{
  "n_head": 6,
  "vocab_size": 32768,
  "parallel_block": false,
  "init": "normal",
  "init_std_qkv": 0.0308,
  "init_std_up": 0.0441,
  "lr_mult_o": 1.27,
  "beta1": 0.9,
  "lr_head": 0.0122,
  "doc_mask": true
}
Each number is 128 + 32 x the weight over its row's rms, rounded and kept within 0 to 255. Layers, rows and columns count from 0. Numbers have three digits each. The size before them is the row's rms in percent of the matrix's.

# up: layer 8 MLP up, 512x384, rms 0.0451, rows 331-361, columns 64-127
# down: layer 8 MLP down (transposed), 512x384, rms 0.044, rows 331-361, columns 64-127
# gate: layer 8 MLP gate, 512x384, rms 0.043, rows 332-362, columns 64-127
up331 109:131150208128164099150117138108124075147125104091135157151125109163131122096117130084120146109113163133168125171142140193213079103147114186159194158118144158149199090155147149131169096127158173
down331 111:151176164071142117035165069118136185099103104167200108141124049193118121126089096079070124096144149135095151146142106128090112135146060100144112133092160150184136123127085155138103128145130128
gate332 104:129117157120081111155078166088107121132131104202138132119123122179118143114102173153101122173139161121163143100125153101152094109130110066134101155109195103098070054136133137167149146094049138
up332 097:125153120160118145101140149093129135137146140078113116138121090090128170128098162161110106137128124169136150122099098133087184177072088108135164096155144100096106172140160096125096118132121154
down332 099:135123146158133119113127072141112136042162109126094050052080151130140150097093145130124111112118072123089194080139105103143168103121185131144134155083128085144079128139151138105159121160107134
gate333 111:128135149156120088113120095163128187124083148132115076127128139115121105127151133136119133172125175121143087102094126074105071131151060129115137119147127121140142134133135108141090073099063133
up333 105:111159186121120135113109139087118093128085129096163146153157127099152134172172149155078129111126174146086132104122146122183149149159126153185109129115118182212197127147078128179137093137133162
down333 106:100109125177128129117115116083122114165170101161135174204107156148125111124108051153154079134095158085068132143118127147062145118121097097183163118131201141116108142154108110144168157127129054
gate334 096:188136118155099117137156130120139153197107133081092101108079199158154139121102195144094102128128135098182110151071118084141152140161151079094084161136127140188164156146162178118112092097125179
up334 105:166147150117120145151140116133125111099164167126106074083128201100131065121153113167123137159109090102082113115141118104128130109105162037145135113140134139117176128133145118106087162183159117
down334 108:123084118141156100085113115145145041091144153085102176137153118123120150137082121113115117146120157096097091152120119141134137053148108121128089077150142096086180121143132120098101103097211156
gate335 107:057118133051186100099136138109153141126179148074157111067123098140190113116111151103140118039152059069118105164065085142190149107124071122082158175065175113107118118183150157136135111117117128
up335 103:166163135195148114091135168092145141105108086118127119069115115136083157092135144150117050121082159065080162100115136112110143146184190106154099104165172116161131123086137117107142135134122112
down335 104:149128117100175124133182102134172068103167121121134151158110152178159050146120119153170120126160128102176140150120135141118150128089177137161093110179157139166148080162129132127129215130119172
gate336 103:098098165121105097132122142166127139116135080132125142137140103116114129099133141165146154103164157159153093186132121138106068137129061108136118130114133093128172113156168167163081133147140178
up336 100:189138178122138143027126130105112084116132074094107125087050079130137093189136112156112103081136132104119094147130122164129098170142102156152117100123141126123165063130131130151180079122123142
down336 101:110151146133133152094146107107117098107106077146136122089126106065153073148192120180092075102099166126135160094099123150096139173232129062108161064067192164148107100184088102132144125186134120
gate337 120:158119139147126122149158116131134184101145159086191122099094120089099140116143138132160157111143137189078196133077067116133095143175133123098050166117128156167112102082129150150122122105088074
up337 101:130141131110133137213090126131095181074143161069104171141161163079160096120143142139133114140063164116074069087108158166152117147100158143180130107149138116136117089119200176175088166149111131
down337 082:153115100167103088125158128109193119121122122131147064118114060124123157074145134104207210064172150138130154149092117128171106166157097136095077136144045103102096103124079156136062145107074100
gate338 100:140122074189170128133096096094072113148094178136106161141075126150090143080121157156113097160125126155125143129107119140107099189109116111119149195119172170123095142146153086149162166130099121
up338 111:210195123111103128132178144158106115126147124136120082127104178115133133117198172113151109124116190095156108054105080130063202122137169114057152067131078108194193158125183152168101143086104105
down338 100:157167093076109129138110100121106170092119229141153163094098090092120102143165177113138121103082095112129093142107057153071149119141180126088128046088077143059131084117115111153119135116147141
gate339 095:115127176154076070137128109145085094246061106122102140101066193181112118113138219079108156079169161108154139087176117097192163169102164136162062120109154178090120126113165163123135115085125120
up339 094:085138144142074126138165141193141141155110052129117105114148132180146097077178131084080100152111105104138085106163138095108110104067112155121136142149157127101116069110148165126120144134114065
down339 094:125157098068150115185119156108102196123138174094164119066091092132081147149114158118093109107159151130124111143118111110187160128144156146109121113143133131160130164134119093135169148165122139
gate340 097:140146138139123134124155114112115159131142075084104095141164127103154206153164082178116109102089183141074110102128141144136153116092184141119059123145120167150124100108159130164081070127133087
up340 098:139119131175117147152133154143124171093135099111105182160079120147089162109055116119168145099133157109108059142132165117127141172109123155126174140145122136107157095100095087112106180161182083
down340 097:154109116134079094120094104105121149116095124084178101179133118121113125111122081137113099146118085096115163090185121136114142092146178151161132161111126125141115095111136059105167056105129162
gate341 101:161123124113128106127194134124177103093145100123121144107150125165165121086127177116034165069127126087116115166126151149193064093180116172119097203140117093134153105133128115149099085078054140
up341 103:129111150130179162152149139152130126174154143116130168061131110161119140115125165106148129127195065159217090122178136198175077071164095098220133132093189073111123182143161194079086158122112141
down341 102:157091127098111081118127063117143089165092117097107087171115138107137185099182134117121099086199155162142164109119192161060122147090119132150099108129143160125098105085073125125087154104207159
gate342 093:101128188137144150173149087142156161153119121162134138127186145129111126175159157169173113132113151071146119172178113098128164067133096110160097111120150050114154124152147130117118113130102194
up342 107:163122129102166125128157121129016184122116123121054121075162112155139151078157099142155140095140122100179171082114169153150074114118115118130151144118172140156091110157160095123121106092086071
down342 114:173143142157166105151119145092104159101125170076105062158093169142120168065158146104095128156114128109145164098109131106202049140113077088107115051156210153136155119170156147097134144159144055
gate343 104:082086125113150129090135147133099118101154145111096172186124095142142106175102133075101126174138163121122094081111132122156140110074126156150135109137128030109197107102210136194112117118122141
up343 095:100122118188123137145101083101154110134088110116143101114140183129143192072146131107141158071097132117164144129130098124121124098149123127093178131051119200060098154086126109057168177168148143
down343 093:164137084129078179155128144140126117144130159072106073168116198092143124167111137104138113096153076122137144060127156145105104118110151165130138123184145174132134199152127099171096166131129158
gate344 092:075127097179159123129119077108110118136127155147154095154114085143150091169119192099096120050125113152059122173121118167086131138105120137116131114180102142157163133106112161116113119098180081
up344 098:145133105186147100088198114078165132139117129103068177201121128116124162068133171144129154150089132130085112122072107105182112177169088110126174165067150129088113110092030128148160172109115160
down344 103:132138138130144142150112094114176138160138108180114078174186157090111164156186148160105136096147130124088142105075143120105106125120174138089093127123114141154114149112119114118128093137145072
gate345 089:161118144119152079132152158162129164133093075180087065108101153025078130157169136162106122152138108185093136116121070108091095114115133199111122127096147100147189178167137124122091085147103099
up345 105:104151105151139141115103112097170115143133140105129131073124137177154125088108176158115150105130135129155152156132114111120175133153081198097132135149150121090110070100181137128126122167146102
down345 099:138128117134150080144155124206164115148155121183148111032117139134136181138131162106090198173233090155156138115096122125144178118138168210187135126105138167184086128143146097111057135141093143
gate346 093:119105199119152094091118098148121107161111146141137129117163143099119097082149133062127088180133133108138138127153163165097127092164110155131088144132092115112102185120147166183119068168116107
up346 097:127106130094174139110122094145120195088112106086083162182116104139128090148109235154172089121094134126204155074136063046115129128071094119143098126071104150147151068096167078138172148123095147
down346 099:100122114083133146139060139086135082143066141091105137092090201166155064118116136189131141109137098150148085173155134137105138112109112074164135191136141145107127161144067131086087095105125152
gate347 092:123112161175135114127163097120105130150176120154103125173103102185143106127143146144118138111125110047097111131119147072115105060132150142064145056143130117139113150175169089094172124157154159
up347 096:122137104123122174197141112133177129086161119118122203151118126118191100063083075155153123101186134152139097148131199086147173117119114172108116119138123116098084102105090144094170078088156178
down347 097:111124138090164163132131133151175156178133157107095109122124191133113172114132103131187096146086087137130129053034072088120081105164131128108093133145196170192126112125122120078094122161057122
gate348 097:126106127148123124143102075117114091126153179093106090120099164083103155167148103073116113161130129135124126100166170159127151077149139128099113118165171101137153154138171149125149107133135142
up348 097:164129137100165148143100111071144104074105106145134141108086142124144075213141085120111039152170109117123141139209113139121126145137096096156144099171139152095150135125108154144117103160175171
down348 101:138144119123109100111105165187118149122165086135176153131091065130119125133096101126155137167078169162099174166099105114147119160108184127127153139081084147099131022151136161161114193151166074
gate349 102:097072076135111153163112117157170106092203061123073141142079094148088117153127178168190043097165117165116146161118116138160159042169105181120133135171082200128119125207192143116116150114149133
up349 106:110118157125158160148114136203101096103173094123104128127124149137127106158091128135124089098131111107125136145129120142172159092119087115098109089085072127165139134139142132154101107144121072
down349 097:147082088194128200167157108157139141121176094114139187145114088126150109143087122132129149133161194155111130105092127126162189072131179157137138139134092147137146129174162167139093116188146088
gate350 093:168087086148162142128126186117131115196125136132073117091159116082152135105108126166171098076186159183092105132115158139107152149130133098169146158142153145108124156184143125125117153116117051
up350 095:116078103052102094081139162173128118139121093117138107148077112137159142138138142111161099185073136142157145104149115124145164127081150133125122197153155136164131163094143123109156130144130102
down350 098:173121090130139075090127079157145108166157119104129200143183114171162064050104150151091138147141109146124140172136116132125075085140144137134126121174105123142147081113090114078089105109124069
gate351 099:204155161134155121098164161134176181133106104147112091135180113148104150092148120128091108153111074096122135152098183080141166148121141097144085135089207137104161122131147087113138124133141161
up351 096:129126142122152102120080147074139136118130079118111128177120142103156129178138131120096087178063128101123151115112129112165124131134102079150133154166129178149095141114042079151132126115114081
down351 099:154146118121161142191139096140174121148147116046117139124137090194122175097097088062150193120103110115109128099156118126139138121079124111124084083096135113128110126089135108137103161106179136
gate352 096:130135162219184113136111151182188130166112116148125177144055146099166164156027111122092081072159129135120114186137110183138165121110176110102107137153171153107161209159187109180128117140160129
up352 103:165190116129179130135136137118160107158146122132188117128124141139235106176162133158085183105125083041140125119070172148124117121123069080106158121077168075139160052152068147084120166154115143
down352 098:116160127062087111092109117156106114113144074140180160174168122188113132137066137141100119107093155161155146068170181106125167179140122151201177161134125173168169137155083113197167081124200155
gate353 096:133168138149144103083085152115118114141092070083132150053109172116115168116121136161182161136120149102121148156118079099166150157085105118118114140089151145112121167111105083133134129112123126
up353 104:073068164099069118167118156122154121089123113102113080125168174122094114078108082103133146116222132130109111136145212079128208150168111146133081123157096136083125156182086139159137123138116095
down353 104:077073124122136169124137132122106090143131125140105084108122115058094098146166104142132127106110080145095091139074116129174132103143101091142155111174142112102177143111088140117203147097143114
gate354 099:078100123172098133120152125115104155107082128131059126130122154134163087200108171132090157065145133183035131115116125183120109134159107113094149180108141091126116111126110115148146151135067131
up354 099:127128151108126103150129152196174094125108043117120162111107094085137063172155144146122179185133099186145139067138097158127086164085115123094134071121151126172096119075075094160141167143133172
down354 094:168126114179134152133159147173152157089081171142137105080099081084112149101135077121147165119110156109107116118110170124153142083082155144144136120169151145118184173114096186088127101196102118
gate355 108:093139109073132100126158114140138153171138167069134191150136141135098121100048197142069133084161098084158114199173070135120101167158149110117096138139213086093130106125139167131167105110107105
up355 101:212114119121134152089095063119177101120108122129121160147116153173170175104131106100106154120092075095145128151089097157072126161065103136169171116138145103094107105065168124120064153114190129
down355 104:099104186152113092114132138109168181204062146108162156089139126182101116104120098153141154143107148092164112075155122090084146137122139136098142136102099134089140137079151160159135095135146176
gate356 094:133172079155143072081086129151127128145160124148149170142130142127179063104172130096136178105168068149168145119086141092125151134134097144123129109139146121083061140128122129091091077143107129
up356 099:103132111134153137127129120132114157142124131167098100124102128088146070091190138112117142142096158126084125130117120119149125121125148178121137092045175149187114118115092128157202098144120114
down356 103:086167141088140141136034139153173130163077153157122176156123150138120220147167083103145149113079156125093112106115097069139145117130128136102099145131124091117134153113121204139100132129192098
gate357 091:149136132135090114122141086098100178094185120129091076089167100142114192160129131169126168118158085105116104162094155101132098066076069139110112164144099062210078105119091124109147152117150139
up357 098:136175109139114101115132150165108086137125169142166099115098167129107112120161155065107226129115075121135164121113129091070113089079121158068156142090136131177163119116123148103090129107141119
down357 101:165131162196101130135092105087154110131170077142081099132156147087098150166136120174064039119157118108114181141087161106157133146124093103086130164111099097176071150131147107152139109162136122
gate358 105:129147089118104144115149192099082139160119152093112149168138094095119126096106162101145155116075134149084152158094125113163101113193148141039095164162128119096066116170164135093128152087155086
up358 099:131116142137148108130108079126151222087114113148125133105067093108152148129135194102096150156143122139106109111113100142098149149135157162168137138153156038095147145118129114152135130158108123
down358 102:169139132055179084141138070139146121132128104134206189092114155127100143061120084139102146142152136174158170110118139083106124054129173138140132109091180093171154099114066161171121127086200154
gate359 094:136147127070120114117155097134102123062163093066107152130129175148109157133144189141077110153169128115140085110092055169134101087158169088125109083178137101124092129115148111081089095111129163
up359 095:122141122141116110156137164163124126191136116182116125147133162105158118089195113115129112152099086162165142145137125072132126133094134121179104116070142163128111148109159172176149133130172132
down359 096:124072073130131133126115147176131092181083151105158100098134142075141164124139182067141175095113098161171096108182144147134079138132116108142088119120160172169152092106157107154183131128140090
gate360 098:183155186148187098144112162115113177170124113083116121086100167139105139199093170106087171106122126146130136121231139153094145146137148091143096059104139130150165189084196147129133144166089100
up360 099:096095100129079118139108107127138126117128083116120135090115108096098150134157182159140114097106097161124147117101166122131153078111185111106135107169113137116127111051169128121141151093130112
down360 104:155105182119117199097142085115093137124205112110163130146179126188096176113093130146087162137084116114125097122126142144114112166134203105086067138052074123100124063129081115111129157101078172
gate361 090:135089183157125134134058103067130128117114178094185148118148116129143152126163109111130161131092099098136129171112128094098133077133121075148108065087159156147102135070124138112100159169148086
up361 094:152121157146107155076089116126103098125078109163105106118163123145085143127158096104085159091116138140134112107080148122171089106118151079142114164102122129136106164047128119110116106113090134
down361 095:166159122116140121107168095123155152098144136120160058177119108120153136110092072158088096083166134151096098117099110167106144171168130165106141134102094071140134100111105144167161096103104151
gate362 099:124127139175090100144148076144081128105167115173048193163128101068196132141096108125127127169091094065113114131118123098117112159172161136113135099133121103091097120147158061214131096119090184